{
  "num_hidden_layers": 8,
  "hidden_size": 256,
  "num_attention_heads": 4,
  "num_key_value_heads": 4,
  "head_dim": 64,
  "intermediate_size": 1024,
  "vocab_size": 8192,
  "hidden_act": "gelu",
  "norm": "rmsnorm",
  "norm_place": "pre",
  "norm_eps": 1e-06,
  "positions": "rope",
  "rope_theta": 10000.0,
  "rope_fraction": 1.0,
  "qk_norm": false,
  "attn_scale": 0.125,
  "bias": "none",
  "tie_word_embeddings": false,
  "parallel_block": false,
  "init": "uniform",
  "init_std_qkv": 0.0471,
  "init_std_o": 0.0118,
  "init_std_up": 0.0471,
  "init_std_down": 0.0118,
  "optimizer": "adamw",
  "learning_rate": 0.0013,
  "beta1": 0.9,
  "beta2": 0.98,
  "weight_decay": 0.11,
  "lr_head": 0.00726,
  "max_grad_norm": 0.5,
  "warmup_steps": 234,
  "schedule": "cos",
  "final_lr_fraction": 0.1,
  "batch_tokens": [32768, 65536],
  "max_seq_len": 2048,
  "doc_mask": true,
  "train_tokens": 312400000,
  "max_steps": 6684,
  "dataset": "wikipedia_en"
}
Each number is 500 + 40 x the weight over its row's rms, rounded and kept within 0 to 999. Layers, rows and columns count from 0. Numbers have three digits each. The size before them is the row's rms in percent of the matrix's.

# v: layer 2 attention value, 256x256, rms 0.059, rows 69-121, columns 128-255
# o: layer 2 attention output (transposed), 256x256, rms 0.0547, rows 69-120, columns 128-255
v69 090:495527473414534533426519515465471518509460442490514503530433465515520485510427475416513486514509444402463457485439508493477553497502496479518552444476509520484499531527483537482510422482500489438446536507573509522498515560529503433534545503535518455582514471459478552455561462513473556463576512492467452521467483429459515496544557478571454452425478533511485435475464540557514509485506
o69 093:473491498545469515616528520461542501525411533555475565428496544533444460543449490435477563521487553481495475458483589430452477529596537521465442478470447522504512572493547460515501510536547539570550494517444490467458525548508552520529495489516435528512491483510479536525539515554506531532576497482493433465484544588489589475550529467574434486458438439500505539527505550461506477515433
v70 087:498506499554533480499492490499534538534473454532524423505447534455448472538470522530484466526569525554533575586467496506534558548530526479484463496526481453575501517462517513513558414515455485481431504502491473493519455454447528443477582531530431526484472468486487505550510468569433554516522536508473460454473484569501512449432465457482508573554438453501542461512568515523481494467467
o70 090:537460496431501446520496525486505457523523519427549610470522542528502590484445563444480522486511457551542545622439475563492573488480506518471510515513482516487440405513485456486503463488447450559453446522553515459557544517539478547534458549546452564457474477511479524526484607529426526508534437532504517503502490539444461478532474484548549459471503512474468471507548484477529485523552
v71 079:486456485459494559523484503502465486545495554467498549559530555493564525529499469488470488517542450477514438452489494534483516436496527487452578431426490472512469510472468502510465477531458493445492554547547475488534483549574481470536512519524518462486481490393471510451641453503536561446516487465402461524504492429434558470567588490455494519424451527487434465436428530545484543466541
o71 089:480519555567467470502562482517449528515418547511431525485493541517477501540510462493476564484493527458459441425480541384422511537568549522505510496449488519481496565516501517519525466496502534501504466514444516532464493482487484525518482488471494442506422540462502480475489468566570515518532581505528441487439480539572559529509467561542461502476448502464440508511497499529515438447495
v72 100:550466596498593504502559523539504543553573486448522498438400508496503522501436478428528506455591553485487504490475509500475434573582566424509549466536482540497470489462474472514479515518518488473526503469498545483479430545501530451536523494544558531535501440503499527473548497517530510414485493561504476547466471463506551522496529450550550471484469427473409458474533540534526529494478
o72 102:528480437436479506565525444519409515490422418501458531502456538574469469534541508486480479539575527480502540519515555525537491493589512533508517453455577477463462514472504442471517459551439511465545507526427498479458501444471461482567501539486543516460532407512516461496533488531478450543477480499439443506486495510595570562548450462468500485527493438459493473481537506468499440578419
v73 102:552544545499450479505501487509529486533600500545553495493433486474483502471535509561450477521514484485517480554566508502500535498493510518486563383489571454525530478421504472521461484516527488546532472513477404470520492493466478566493470537500523521488504479459457560504511504515532528553568469565586460463509512615539451467488466457465480460556455476456483454541460453448572511524488
o73 096:558544479462549616478515523528383534474584512505530431523464465508475467476567455538499475520512465556540554492546525483478492463530505493505557442462567457507443545473382534513548556488517442543519465493445541458533508431505546469443495477459524508487479482546491452487497531534458522488486546517533502519485437429557514519507462495428457503481543508435495430475508488534459474509513
v74 091:457544433510489535498571426503500490511547444470471509509473552520480546560523509455475519500483496492582459614522502446446558465504442446522522475523523557461494461474450549439512495450527466535470504495479471477575520437442459442475536453463498507476515567502542560577578479493463544546499474565453503478419562469494581519472486497520493567543502487512548494547561530526535463529540
o74 094:551512454396536536455442481378446441430530486493548480465501536479539509516548460522447477516428466552557467494516516429428508499429499502509564530505505475435484589562520497483519421522455454463458486536407523491514508502510514585450528515512493481486474445459497434483485523482525539555542468487548477506462504471541483559584495548474505524450513533459524435507503461530429467511548
v75 087:452495412531504547488532502517501464406478507486466460573501514459489488570535475437485506507498551478487480540525510493470560527440460483484459555489474455480501531489527466458493478495434504541542485438470483506557547485541410522545477474492508526519486555496579465594550480477476507460474492560514569435485549557516494465458495501468514530447535512574571522496602443520485401500565
o75 090:572499474414530560508452511444405464474490505481474511515549486493515550501504499507507448501481503593457502488496470466495476509438506566491509501497491523447480517519525483390481444499459466441484473544486555490522544469450548479529520583479396532454516488514518528509473484542518581539522474476497492512510587501525367570495552559466510541525555485491506536519550497547454488503531
v76 089:577420510483612542484505493474488467459555498510472461515528484458482534541480605465514523452468500437553465524465506516451448432508525481483534367541480473403455488475438486489513448488508417454488533476577510530501535452504449551483530500478564470556482503519516474445642500556470501444454492452484511516436500493488562507532526493556530474441458529505454424532397435552574479558535
o76 090:538505448419583566508469514458372505504506474577449514435461546492541489501553516532488465506484516513471571433460530456482455437591479531470452506482500469451459510490468478464485463489480467536470517571391579527455492545459530499496527499497497528479487448506538473457549431525523443521552511436494483496499549501596478577532489496500499457502557524446521540494522438521522431510547
v77 077:512519432502440494529451524452505533402474517507432525529435554481443530447518512435470497501530532479562484557477545443554476444574460490510554533506514495456481498508549501516538526559521503477551461456414465511469497474459461460447476502469497546534510489505490446550499497471454400519492476557520533532499502396505486538522462446471474518507479468561495492459549519465526449470458
o77 084:504445483504491535581428499454611486485568552479528514464497484468563487437523541489497459532475540564526498462541506593481411465463477497482517514557530431495508445555507445561496495440478514474511527504541492511460483570504496528431502490486523490546514406514492480519492573469543528480455483503457546503520557432425488487531496482508480483483526509440493503465485473499490597552485
v78 078:547497510401535529483490634437501459513492517480481501455467471510436539472458550465528504495490487494519459525449574511439523537448503480485537511508528413556521506531495466527491480462449491474481541469624513509456465539508523526516543476543530531547476471467558522454576474526524483399465524551562523524497489492545525492546556493598500442467461496476443417397447523460458519470478
o78 084:464456405463536554579566515531445531546440502563465520462448461551464441553449581427489499518563566510484540456474528551566464487594524539473411471499496523501503458486515432433486490493503519492546480579499554482443512516440542484556501511516485506485547454550538587573545456589502498506459494464448463469527586527484556501483498471507470494551493391522521556520547512430537527533422
v79 106:509481434490396465466508427504519520393489544527520500549487555515558461461530470545458495571470461508514462534566507544526587476517477572476507562446490469481513451513526528481480546506548531560508520499401444444465484471504500461514463489479489494394496456470463441525455503455504468564490464518519519439515495466523499445443468459425490568515515544483548530510510471478442441502465
o79 118:485496608534438577461494457439552473480497626463563474511519476446487465454493481513525450591493529560442478407518477477492451534417517458479538472509462497503519556527531552509522506445502469570502462483502472528496423477506574472442541486456455468520506487500513484544400571519540554477461556571509534508453480492459510494455510520557521512486462460520454482534503526533442558433528
v80 093:502546453507411553456468546569496511487451503452539492517530512461510516470490482548541508478500499478462477529460486506540596573424522522483492538456556472559484538472492548472509541518457542489486512471502520498454496570558497435559489481483556544499531507427487449504538467468514502431477516479446531518503473407493503462501569482398514489375445527537515504460437510451368522507588
o80 099:455478491475469495519572517579466502518435572496473526483554472555452502515472528460508543534519507474418506441475511455450523557498544508448456451449466568517507551447548510461513485502460513467451486541475564580485502437455490481576474528472452428494473524475516526504452438567556537482463538488506474468446528540575509530462482552518463523509499438511463536530514498515485445435484
v81 094:515506548532487483473504511541516554525443454446526463468386459449469498506486420448511547503552494446499555535477593545547510561478502445493497481502535421491514488454489452534532499457460548520478526510471514567495488469518450429509600515505476579520486445460501428498521475484532529433537492555494477495497484450535552425471587451446486533455400441506589448476472520436461494501515
o81 094:503481451453496511591567515549482490548488544499512565460495519517488523501439593444504509551546456523512587501441499490511532514546555579465457452454469518534467446470530487475494530518426474579505423584475603448506470445490486498598451550454429519446523466551517512542491580582496506487467467531454506465471550536568514512507476517525481461542553460488470542516544459489547470486519
v82 098:489531532487458494465550529502510476524464464452554502474483516538528515476421468415500506539502498478536474528537527491452545512429480436484517459474512480581466559503517439494547492478550538477437490497485515412562499522550599462506557510526539472534478568545501514503509512488459497434495572506547443479492477514435529528508482485611502540545503476482498451513537498547529461437436
o82 096:531502476391472600503551495486508475524479510548480512474471520509458538521535469480463450561516493520551483552538575536514519559580509526536504440495531472481485482592504526412545474524516485487543443518465505427545583467497458552518478546528580549456543423478534493554532639488463542514502533485509495588552529470491545532540509444447536552499522386455521430507538517516502451549378
v83 076:513501450461406517470484520469460488483547505572487554514523539505482540403423582508486482447508577477532502560582504431505423561498496489489500546621458504508528496546558450499539527554527571481502493469533537556416500512470531516501494447464506485492495526547514476577514525466539448489480498490540507532535493467476494531566536486485493386510531532533462498463506414539545537479548
o83 087:499455490464507576513429495458437522501538477501545484444465449500547446469518543518466460492519520546493527456509441555515431483472460523464464499555528439523483426513470484533523482437445502491441586493526496514448478533505524512412511506492555497513532423472517496547493447465497486471440504438462547510552562459443496482524512482466568469507546512461529499482542435453463576557482
v84 082:462509485452463495535433539515507487475533556543483448473536511521430509418475579512545548494412534574508511436437483503516545463522472473495399518482428466509450545530527469485454522542522539405463507479570483539399530470519581429475475559500507515532522441584467508511445479474515451528470505437511509503523466522429414521561454519480482460457486477455540500490536466501460512471552
o84 090:482458513498481484561460508499537511503507488524510546421496482515519538515437529414512451562510561510441541524458478604515466477508429483447451522536490526518518459454484452534508448481525471552452595519576497537503523604514564473557516482584523525491525468510513568530512478497484424508527543415485545547576516499415500419460501444546456484497491451538492537508518514422538504539467
v85 090:526511557525509486490514487534480395482498510507536462475460438513524506524574563441510505502588473413489568515455456495468457507536533591496523521557490537523556479437505539515529494503488406484506494482548450441560457493470528544508442478489514442526530513485432454464428461573597537500495511526488478441510517538596469506449479515571498464498499482532483467477567478507556545449470
o85 091:556469485561513494437499502582469509486442463481510509542536486576514486500467502548543531391548457471533528589502524526543572480521556489543485528510544503519449456533477493455508531547433477516591552449537509495482516435481446464509422474459522480479503542520473491479514449580475517513470497577539483536526476512587515449494441519472508460532501513528579564492426496502510433465485
v86 075:432426573512637522491510494458520531499524486431494503464487479499499487509466507414486479521515450470489506484431543524517505486511598474455502427426497539494454532448437519505573417473478466457481524500561453489573520513496495492532522506559495494545508486525494543467542480548497591494555504545460460565479465556454572512507541432604457550484429438447542468549525521514499499470491
o86 076:552569493454457452522505537470511504500434469479434510486540578509502505518495444481525553475502459484497496570459612460483524480592451481490502472440434487466482548438552450519520503593550490504490487477439508463587549502492540532560491539575503541463492489511470502466551547530461513549530482508466436499482422535550512502510451475553486458478416487473517474478516528458533430504459
v87 074:482500438471540561531482477469476502430587619469502522502506477502500502535530631497583517437508468490436445532490428500501561444419475482479438493518471535500471495527486511470538504520480484505537513468504492498466524469543447506496479499458562427591513523552482573495569503480558474510512499481537460537451542563461524518498438569470484499461534568517429473506507484546475419512490
o87 082:516522540494515571411467537451387519483493505523469470486525497456527482477563486620527507446459495527468496453517465461404473473468457502461502548493478447504541546521456564544529515482449465543457534460467545604509503500490532526487533478495545451534462516460515489457463359445530495507489556482535484501544485442581467536469446553465537503490467563509507480488484476547472440469549
v88 082:523461504499607483486487520468502456537576528524502564548509481567470538484499558442437487510443559460520460432530560565480520515509513428510534454512545464489468480559528512456499526502493514532592490463603473475471569503541456525513502491490541517522491516520494475489550498524574478502534448516524567576492504555499500501531521514529544504530506461486526502458488454477512492486614
o88 087:504506389443590527517439487465424511476489430549494417497466423550554447520524464474534442510522567490500479446489553448493424439510489505528485491529581491452513602516529468489503407476535493432531582504488543546493473528447550475490537474538556427491559463493530495493551419527538496522487510425491461497507526452540498526504467512510465536560543466525534508480499491482471523524442
v89 074:507449477541491487517460404532462508420493517561516502520512523522489528513530508458465484519472451429545525511475467479492522469545416538562550514498504545406493523532465495457417573531475515527522476477430464450513485468440484504487384460524522493523516584570454484519430510462497457521424451546561477519423522507496499549546464480470493511550556490508503514417449482477555510537422
o89 080:507523487466545561378472490470468508464488510515492402529511464447505503473571485579521469525476460513514503447572524477444480488437518465503520517491525462478528554540427600505511507502480475423533518456454504549504509493442509527494493469460557447544474504452508429456501451438565478532510557490580515544512535389590449557513491537462475480493541555500522494510445512557461464461481
v90 093:454569476498515511460549499541486493512567435428528498524439500512456553568524440387474502526507576459501491556484588482424517500541455388524588420562569414472489517511486459487508519406542485550593509447483498525559489450507429486520529486487520547519494521490510550523613479514505515481574483615530502480477504534471600479464506493573524531508493422497502502480523476500552466529476
o90 095:579497406382552602470508484465382458481520508525477512496480487494513520474563490511468478528493455564559546468536534442462495479537498553512527498455549481456433550528497483448507432511471454495527421573415587448514511457457510519510501543479480506444523435503497460493489546510487552540502513481478486523490570465570477579521486532423457531524550501427510479506512480570466448538500
v91 086:472538473549384514523511510483474506446503511462524466556466514462503548434548509522478530449566533440547497581554509502499522511482496530505490570537508479554549503521576526459579556472496522510547514480466460527473533516450531546516423476434505478485499551470493472518459526407593443476472481505472514480486531501572467523496495491424507443478497487514499558522493505450486516512512
o91 090:493483502474510558506460523486465520490568530464555465529541414516552440442551547575532475468477465524509474443534444536498489521407473514484505517531550456527504479537519529536549515467420497446452571484513515579488472462495460510424516514474584444539510474473506453499455418432526521483410490506468560465553523399511505519437508571442539508513529541465535499500482430517429553490489
v92 074:507492499457459521499461583516509522475582455545492491491525490488461507407456594410542483518535572495528509558485548444473442541575554446521498507592513408497465498519555486526503457533542547455498507416536500577424506460472530546533537464493468527547470462559502531538513543510515460519492483485521466523543421543578505529493529464510523431500526445515485518487483495495510539441573
o92 086:511443457474528527582438514505458513518550473506535518460469434536532448476500525488493483488528544511516565496483447585542449460512460519471480511554562484506467419475476388522495450451487516531475578524533496497452472531495533486434491492512518500534543436537472528538508460508476482497475488460437534489549594459409523464488521460473532460508545484460532526477519467456481570570464
v93 087:577546490495438476496532472465466479507542447479462503489531489485442524429446476458520452420444569495586518540503513428433493529518501402532527446500494486433430465526456466468457619470522562509465509460529580546492499500431426472556534475471504567473510526493518465483603495439469512471479476501484543447512517485523567486517548469503513438469460499480521506508472443549485473550533
o93 088:512484471422542582520482515454408527461501490530505503455429518472490457535517509511433447565491494517455571412476463474540460531498509544439445485525513531473475520470500465446518481495434480527443508578410533495396445507469547500471511502482454512468518488509538477565510462509491465514527468454477548491492600480507533551549587528465513462493564471493537519557506419470440502532495
v94 092:533455475487542529515542403413503501504480488508497539486516632489534492503393471542510483488461477506521432484618506527506471462527421451495535481490462536504466473537489481499498523510597521467465531505360487469492477452471514405503521472523493484503491485437482432467505464476471538525567481459426521521434490462379552543516515489508491526537544559459488528523467543576485397519489
o94 095:496540581542428486462457428388534472461495553489491533498483587442509513492566445519470518515479524502479458473497492464451463534467480539521525513497422408490496526564500580578516513488502478512459449465439467495514446542555468584444540509475553500471443433451519442489466593430499510512514589528484508545456475496534533530561470512518576514500452522476428472523510482564516486536538
v95 091:464541470484464486489432500463456508512515547467481521617583468484600534452545470484461491512511438496499482497502433463550528480472507460491551580465526510535496522537484474510484589443521505556536524497556520442433534514516497544479440547481476446468509515493446481467442463475538457456491507482531539522550549524501478509482440512463522548436564556520429567506479501442481526555473
o95 093:472500502501517567398586533570476515520507525532448451558529471472456458500561481531519534478530512504527453415593482462495478558487530481498488497454499523532539551554505531516539487491471530474536469499546572603504468515467513479491487483502565447556527589443556507497476425467538522440393557495497524514518511440521496474395462528434499509555481522578497529487411532581513499441471
v96 077:474488525501453534518493484500528540627435495557554502497573471503560544560511489535485472568539437550497517443502454504508524527538580500503544466446528461560575562470518518471540495550455556499567525544488529486534470514503463489488469537532497421489543525438476489470537456481497526460558517557470510517551487569466498487536533545539515538529491495540428550474447565507523537505481
o96 083:474541534582455472435555521563530519504474532460459472598520494507455487507534469542499586426544473469550429521538492481455566575506493504562528531434499489529517499569479543502522532476542532429535467455582487519529554441463455526511457529487516470532452603452482529475453518512486543501484581537541494481513477470542522497441481563481449516506422543513471465495475536526483450460465
v97 093:528550487478348505515428593510497456536482476556507514534585538485475482444472489548497502513517518618508481507576463403516468513470465511484449496562491441532544522483510458533439519460548553468501496478505480510479535528487491521511527553498504518491517489451513484496455524477487470552448471440567515447570491619493409452484501506473537472527491506520484557551500408476424517493570
o97 095:504480539438509542443493504575443480494566481489530506496489444478488491478527504485500489505538515542454586508499408563528505516477463500505477518514492528525466430456455475450477484450511468491414518517579538485507483544519536440503509512517486523480525505497517556527471476508422517459472514468435594487535528493422446462430509449450523494522558495470509504482560488480528547533538
v98 084:476558522560493460508569466473505503567446475439531526444564521527554492489465376479536504500528445525459577509484490421451555513485531467488566563480524579581531549467513532554575480468503463488425495520490506485603523468458552461515557539480464486480486548445449556444536460536476553437539569484439457516507527462472535496408468530518454560485514493507489530542538591514483438520496
o98 087:527523518507465466454581512539558469517546531501462526570558558481477567512509521508472553465479427450538464571527504499492606593496522498514527496491511462510468493561525532498562490552505503497486400478513490483570517481541421564527483572510558524481478556459484461495457605416452524492469483562485501544457442513530500527518482542456571522528491488492485445512477453581549447498518
v99 084:545541415516389529461480581471498517416524513480449518580463470515479480494560575549509518496498527534497449538514532457502497495446475513474542619590543432530557538541538504521514528467524517540511504448500492535482536572521492583469536497440508541475499510525474473585465547426544453482459451514556588488499521439510460518522457474434509482437532556491499511470530458451459520570520
o99 086:481450479484546573514507527537467492503554531522538449459502427485497472438521554480495454526459535565508522385530462518497428472449487515454462497519512522522517501502499511510534486429496512498481491500527529526430460532506535447444567503480501444528542476533522512515467403470513549446430453468446539438523577480408477484416541488465535531528573485445516522503510493519502584522530
v100 105:465495505409501439466548540478499522483433472454499532452552523492458519561496463490479482545518505481517483473451485479463472475508597530473565562509487448549447508500549511492559528553525453453544516524540452542488467530427546499524568526496501529512485490567482472528506477476556470526542514559469488458506446461471474554504479515561486560523579509522519518505619520575445478523485
o100 103:538476538551452480524478472451560426414475551497475512518519503502430497477523410447521552495472536543484460508553569555576464506558424527480500500502469507473439539513544448506510381538632538466535492502529469495476535523486498476525541535499438537521564496560409524505519574489469543516463449542422472529529487553436533446514543522448488502506440443543507489524481493529483469582459
v101 087:597523497471580506435520580458511564516443495447522547435447535566524479567387491437487537488552513466496510470492562452508456590455498440515490578539490481487515497547480521469566397500506479505448525471449487538528525524479490447483570437517488472514508447445500460520502492530532548432514512489459465557505492457455539473476537486640486451441470477518429449518563528536494501504518
o101 088:475477439549475486548452463467460438539445487508522573542524490548502459476499532480493530430491543478533493500446535496512443474457503557528496471510451410513524441537590530511475525500483556546583474472433500447460460500560458541508527544491493469422551431556536518528517478488480567518501425534430443453519537572509580490552476480544592519522451494492522514483557493466558533536507
v102 080:545452541504561468464462581509482465497520518489462557496489497521540494485530528448455536484543536515501467517513512558559487607477576471538456515542514512479526465506509513498503512463468451523527521488513505503497505535483495548516456478429541514557501521492580498567475503543539538506427483473544490501555531511525549522496496515547542426492494553567475559467504469525519563438578
o102 082:455469407441544473486449487535425517509511403507549471456512448580513408508521517505510502445516540473492518505461484499516479470464499464501485493537553531466500483467504427498455420497460529431513589509492490540440476509469490464512492483522544450535526497504476495491521362537530516504448445467500480464509508518519481519499499488514520485515546472485577567450502503430489549515465
v103 080:527440489485461419454476464503546549443542500537515483484479505507399478425511483433441466498439531486575486523449540419511496489540507504581479484516434488468501470535479453511490454428532536495464459479455449547487535446454547475527433503457471494422519539562529499553427498458428487515446536465557515462527507437550501472495532465510517481579528490522550512557519535424489523514456
o103 089:472466472466480505554432497497621464491520445524545514508495430504521471527432503438501443554521523497516521546541539604577443521484512466501513485531481491501542486487548446496454532508565534491530534510500427439514494537496529517458525475520471552517583450550511551502529614505496476505525433487481530506509557484402499466522540402524460474506517457556535513503500525478521571548445
v104 090:487580493459543502488515618502494466518486465452527515523491466488482528511442486359494514484565502510474479530417540484492545507494527491504482550498524474593470515502507462472513509504491547434544536454606480519517496514564500444514590528534537470578522529490508483516542489523545483423543502487514482489554419491503514519466562518540530561406493453515578502449566511496430552465551
o104 094:505423409422489508565496508517461473502449490496494532449527459568514484520507511421516523500517520518542526543473576529476463516556475519476478502508522547473504489529581399430526421472491504472508520562549585551486565534455538506584469515523492508492554502503479565549506461547490530559461465474445464492515583512484506490463484502498449492532488392466565517488516461464525492555428
v105 080:581550482458499530474501504508514478496475462430440471578502470488429519506470506452498504447477476458580475526470542514479520547414473477492483505487504575524462448506511522465497601438539447514491536466576509515430535508440501488546455468485540541538512578587488555529559465431489511539538474482439539488429572471472500546506524536517515503429512545537577578502487514558481537501583
o105 084:491470451429546545547463502381455481406507509562520537461537499511513444549532472502475455532424519538445497427474501446489471501452504552468488492542497523453479581478516485473488410558478512448447534572438535578450501539473527495521545514508468484533479470490499478498508444477566507523534470461497492498490549512557517521551556578495455506451512497550517534528509451527416464524542
v106 075:454554479466504567514444515455441560459537557519506478545574484433471563518506572392477473423438494501471456514472525518503517478479450448489514429476491481547490534476483514511508456449434540463585525512480499545543544470555410515518531478549483433606512548559480579497520494550528512465537479457491476510460526568471515514519523575512520476419487538538533535441418500532520487536534
o106 078:553522480481544547502432575440394519512544490529450522466505464465575477495535525587481522443449468537518496453490489459451447513476467547465494583489510467518516483564450550570525466461471490513446536486484567533481535519468564543457495503516543492517479500505502514500485436440498508550539551430531536478559620402527472516484486567479454447495504557415504546505499460560501497538500
v107 084:485526443456546509506489482535522431535499520549552496471481486526451442507507537520500493564486485502473543555492493446523568499556429530504416514455484433552529493479489485492516554594456477454444463496496511496492461462518528449469455466521472477429503469469468477493483478499433478547517438546469466514465465528532499440529428447413499521557456450519573484473610538492468420476515
o107 089:517489533534491441509477495447568507457465560428574513443485557497508550517400505432511517513521503560505502617466467547508550452449517459461514534573488529490489494519530459502471491471492462524494482479589442481570553511541529520496481501526408538496430511477448493541504580567504507500563513529571484570444475508425466457523470488561500531491490514571465426492496488428465551493534
v108 084:508517544559521546508500415580521594522499474489497487518478478476438498535472431467498538481510510435497533523415581524494606552517512479473443505411526549579498516445495525468576480443516481532452474518399481510607540447452497431476495536516482539520496529518504579536484500521520555468584532526450499510462497470496512529470516466478510543459462449503590529501501574445475494527434
o108 086:494512482491488421541532517472603480499493503473498538542575535516483594512476522499465491508449392464564473574479529460480595544454537491520566470453510503475520514495516565490533516565490501496536453506478477475553558451480440547580448558495498497487477525524486487495466621443520492574512466550533446496477478503557516544525502541532454502455475482497476483536480481545519455472481
v109 080:458486552549471467525527396566528474522468500472509491463500500485500487543544407500508547526545478568475565519532473484511553450507476521497517479465488567463511462453483502481459518539510452557489469492444481431576506455594464434518454468555486453510531485416496553428482463522436580529508564512508450485428485552531475478489474509464519544548502548504482499574485578518482434489457
o109 089:527562541512480476372557469546488503474471504463465493572527540445491577543512463551513539493512454477467493557516497461460573521486530471530564506442492504485505568490472551451493541547477449459522436473490502483561523422510457527553478507464511520460454563446490463452480552513492493515543542564555461558456414490598452536498450536478489539497460518510465452484476542540534397455544
v110 077:538422426510504498536449408468467493457547613517504503515523466478511499492551552472500474442494434451475524457465433485560495444524433518525467507559430576445493507472446460465498537481525484523499500472511496453556566445498433541477435454466530511500537546555511548505469499486482504555459493528565516523457558559491521458513405531485513562518512507503544542528558443499544443509494
o110 081:537525494429527589372456483467437492452482462521477453492526504412524523535516484558548483486529472569489510525564462494461501458423504468493502537480437448474519533532461534480497528493419417484496507477487553570532504511480544519537535492529548516501461488462533464451486447487523457491481572473542502570520490433577386534478418512433540502529489592573521472471462532545481443482535
v111 104:465499509510440441450535450508491544487484449509492462520514566521458499487503396507519492507542504481549560597469485499498554546601449477473505547525426506499464480473503492508492532528487511546506501509415455500547484434418492394508526483479465559460522491475497501502475521519477524538475544566505528415516460551453508514447443453431517571538433500476596484544595507515517420458442
o111 102:569495515411463560492492473436519481448518538463525538510512529457508560489489513498485489542511439574479542550533445562539509521450483532492514477460492466484435452503475513453540479517457417522469460534499493428518510462489512524540481550510490585444499451493459477515473682499473485536484515539480519582474481495530461532534499510460528479466530514467460465530542493535466451556491
v112 102:490513411473570543478496536420506482510480517490428594540527541561477501544458543574500459547392455577475425448525484476482501442439506462498496466499520544553504466558467574532486484491544473478452489512603486527422560553496495475515526504497544526502481548549535555521536508476457488552520495426432557542521560448428525527581541561527467545494553543552503555539535551553464527497566
o112 103:454478515502518452549481489416552480505480484576518493432494526510473495530455449420461496521453583484462437449474508467484469479487473469505471512544409531445524566507550464528502431519576548479443518522476458542468524616542548518489553460576444483520502507509515533504543454508516541491556451445525472465467502568410531446570556468582511555450436469590499474500516533442484536496524
v113 072:485513455484418521514517568456525526387505518509500475569484602458445514447498565481506489505530549594506453577507448430542486467484539492524476550543474549471411476541503470528540461565550489509466448461516470585452526445463537486532530521461481494507490531509520501542514494503461476535494510493473538471536460505492463500491502493439486498519548533549529561517566426574475528515509
o113 080:522448509449492543555395493454513492500583489476522554455496468486544513454539523512485480523461528559496553501515441612482443448498426519463502520536511467503471443495511430512511457456497478490398552532533484513474491563527522505436519519520495536506531434524499514534466534467479519497467454480434549507516544476419444472495514462460552478457513517439498475495546460486480538593539
v114 083:489508543466444501508504530566481525473433429551520480467438466471417501452474494421542528436519578511492501510517482408536521582557434446487497535455412518525473490467563431560468482528454568527472526442459560500476447518546516468498489533539495525524536514491503486491451504536513519479475515467512478478459420487557472474445518478447466447463407467538571477446495475482455497464468
o114 088:510481547481440497561534525557549550529503523427493548491474491476507568536434594476493512519553484537460564581483443555554524534500527530450471490472555545538465358463462433444462549478435490509464517490601503437481533471473488488573461547466454571461467521474491568532493599494421432503548513504494548509538576499459462515473554503479481448498555471470451534548536500474484493559472
v115 083:539524521436568515470468525429523528382522471449525481494430471535478482502386543368507488536444498404492430474564569493454479513467473514493497515523455418527500465499532474514552399482571509434449499528546491574484471441512527492502514548487518476496488492484487509455537503490526518524578461489493510473536501471469475466527488490495469466431442545505516405529541497546507487466507
o115 084:487462490524487523645489510420579477513491542549488568449470524551528468516441523415494488539510574541475539489440527537563428477585475565458478484546446494502454446542577448502456523488540520592510520534498508470463532576529549508482531517518438583500528424552513568567535607549441532486536484513427500507528548575427562435509508429572501500465492434532498553512543509451506550571523
v116 081:529495557492515498452447590485501409520483481482484529489512446476481463475456479504452520471558487485504485509539525486494515604467474460503485489517541470548479508458506427571473511509480530463474466486541585488470436602564484534527567513546560531479465509430559475486470494537471498401440544467569503507569441532531464437497528480517510490544478494494474453480481488497468517498504
o116 088:486490475472487522496583484619475512538430463517474528465458523530441504557437495394508515516612540503459575551470524516541502518594543514503434449472484582493476467451516434408460518511498482494525467548533549443529493492479491436575463499496445522443523517509520555538559512603450506471483495483478473505467526570488519494482477438509485517562541422545514538491538547442552516506478
v117 088:493538444537416473492510510528524460546543451494457512532532460587505455497467458483466471506459499537505473556504549407490574567457467512491399489502499507591533450501525502499521510473511518549439537474512485510530594558476469505523446508465500467459478529539548572539442513440458515522514512490555572440556552547535483472461474505507498545489518518503584519614590493461524509483490
o117 090:503492529455478505453479527470526489472515470527584448537543463457468456511488432499491463503483482545485500563474430496566527531388497457512519485538458556468533561485539499414505540511529530523520531505513466499525504499522577503485520515544427541492544570511510550518486481484476561521510422486512501472528497540404487468449565500494533541500469475588527464503506522434465558496508
v118 096:435470453456488490446503513441476466415496480489459462458590480548506493549487516486540456534469462462542454470459500498437494445524576472483509473552516516486459484559489507431485473482479491494552528477631503524465501522552446475512549482498509520543530544546509498530545469476511541530524466483530518472549510546460531553580523523548511558455520556511513536562576470602511508506558
o118 094:507480482487520496451461493475465440463425451553482511459506510527486469501483401449477493525494549497499482472467563437478418453551440516485461487469413542450472605497555441472503427525586506509488538536456536539473495585474556536491515496553467525480578524482484509469548418510485519507540476450521459508562496586432496423507541472473492500482449480550566542514452563457471441535483
v119 072:527476461473487543491456537449470535470505496544449531550518519481518515480460495524510500469461546528513459520551547493497483551508552453529517513527507524513497449526456496506519516402455496470454476473526507556470536540446511557501512472508490477514525559508532477577594513436549530505494433427502579545506533465482563527571584535519547444500514557521525529462428489570534520529556
o119 080:454471451451553524544455497424481492489524489516548472404468467519542416493508521471458469511458544520502490406464486449495431480488468526488472505550464504485499520483527470535483433447518543471428594524490507512435444565498545506415541466551503478542521449495501502525491421507505526501497476430477520436490584498435555498542545472512508479470545515447553549513552503446450596521505
v120 086:636478575430525474428503505475479519445466481544484446526481444421418510456490538531561476457455558526475553421527458432527440499511467476466488509497475410446460500459514474518520465552455556500467523467443531521497500500470577488493504534515481548481498450492464484441511549560526487434515525526474464484512430512542444491490514511526506423524423415460443406434530506460546512496457
o120 088:492504528488495577597521557563438563519514510488453590515465486530454489494472596492538491529561501514435594527502471595593482507556497542452417474497521472580490376444469476449505561476476458562510500489549493458448482493478490454567517515489484544448523457593545562520523492527428434471523527518414573514542545495511508486499520455505499450494529488517479538532554487458515491537473
v121 104:523533472471477531481529459489525519551456469453512522490462543513500471506436470608481504519500465497529501574520548494449550459456445468486553451495500474525510433501458497472514497523539501485497502525474480470484504494515505452511584545523526566501490475416489516505558470455486545543607520466451471455431499441400555516538537451451456524471457486445505483535534585582473451514529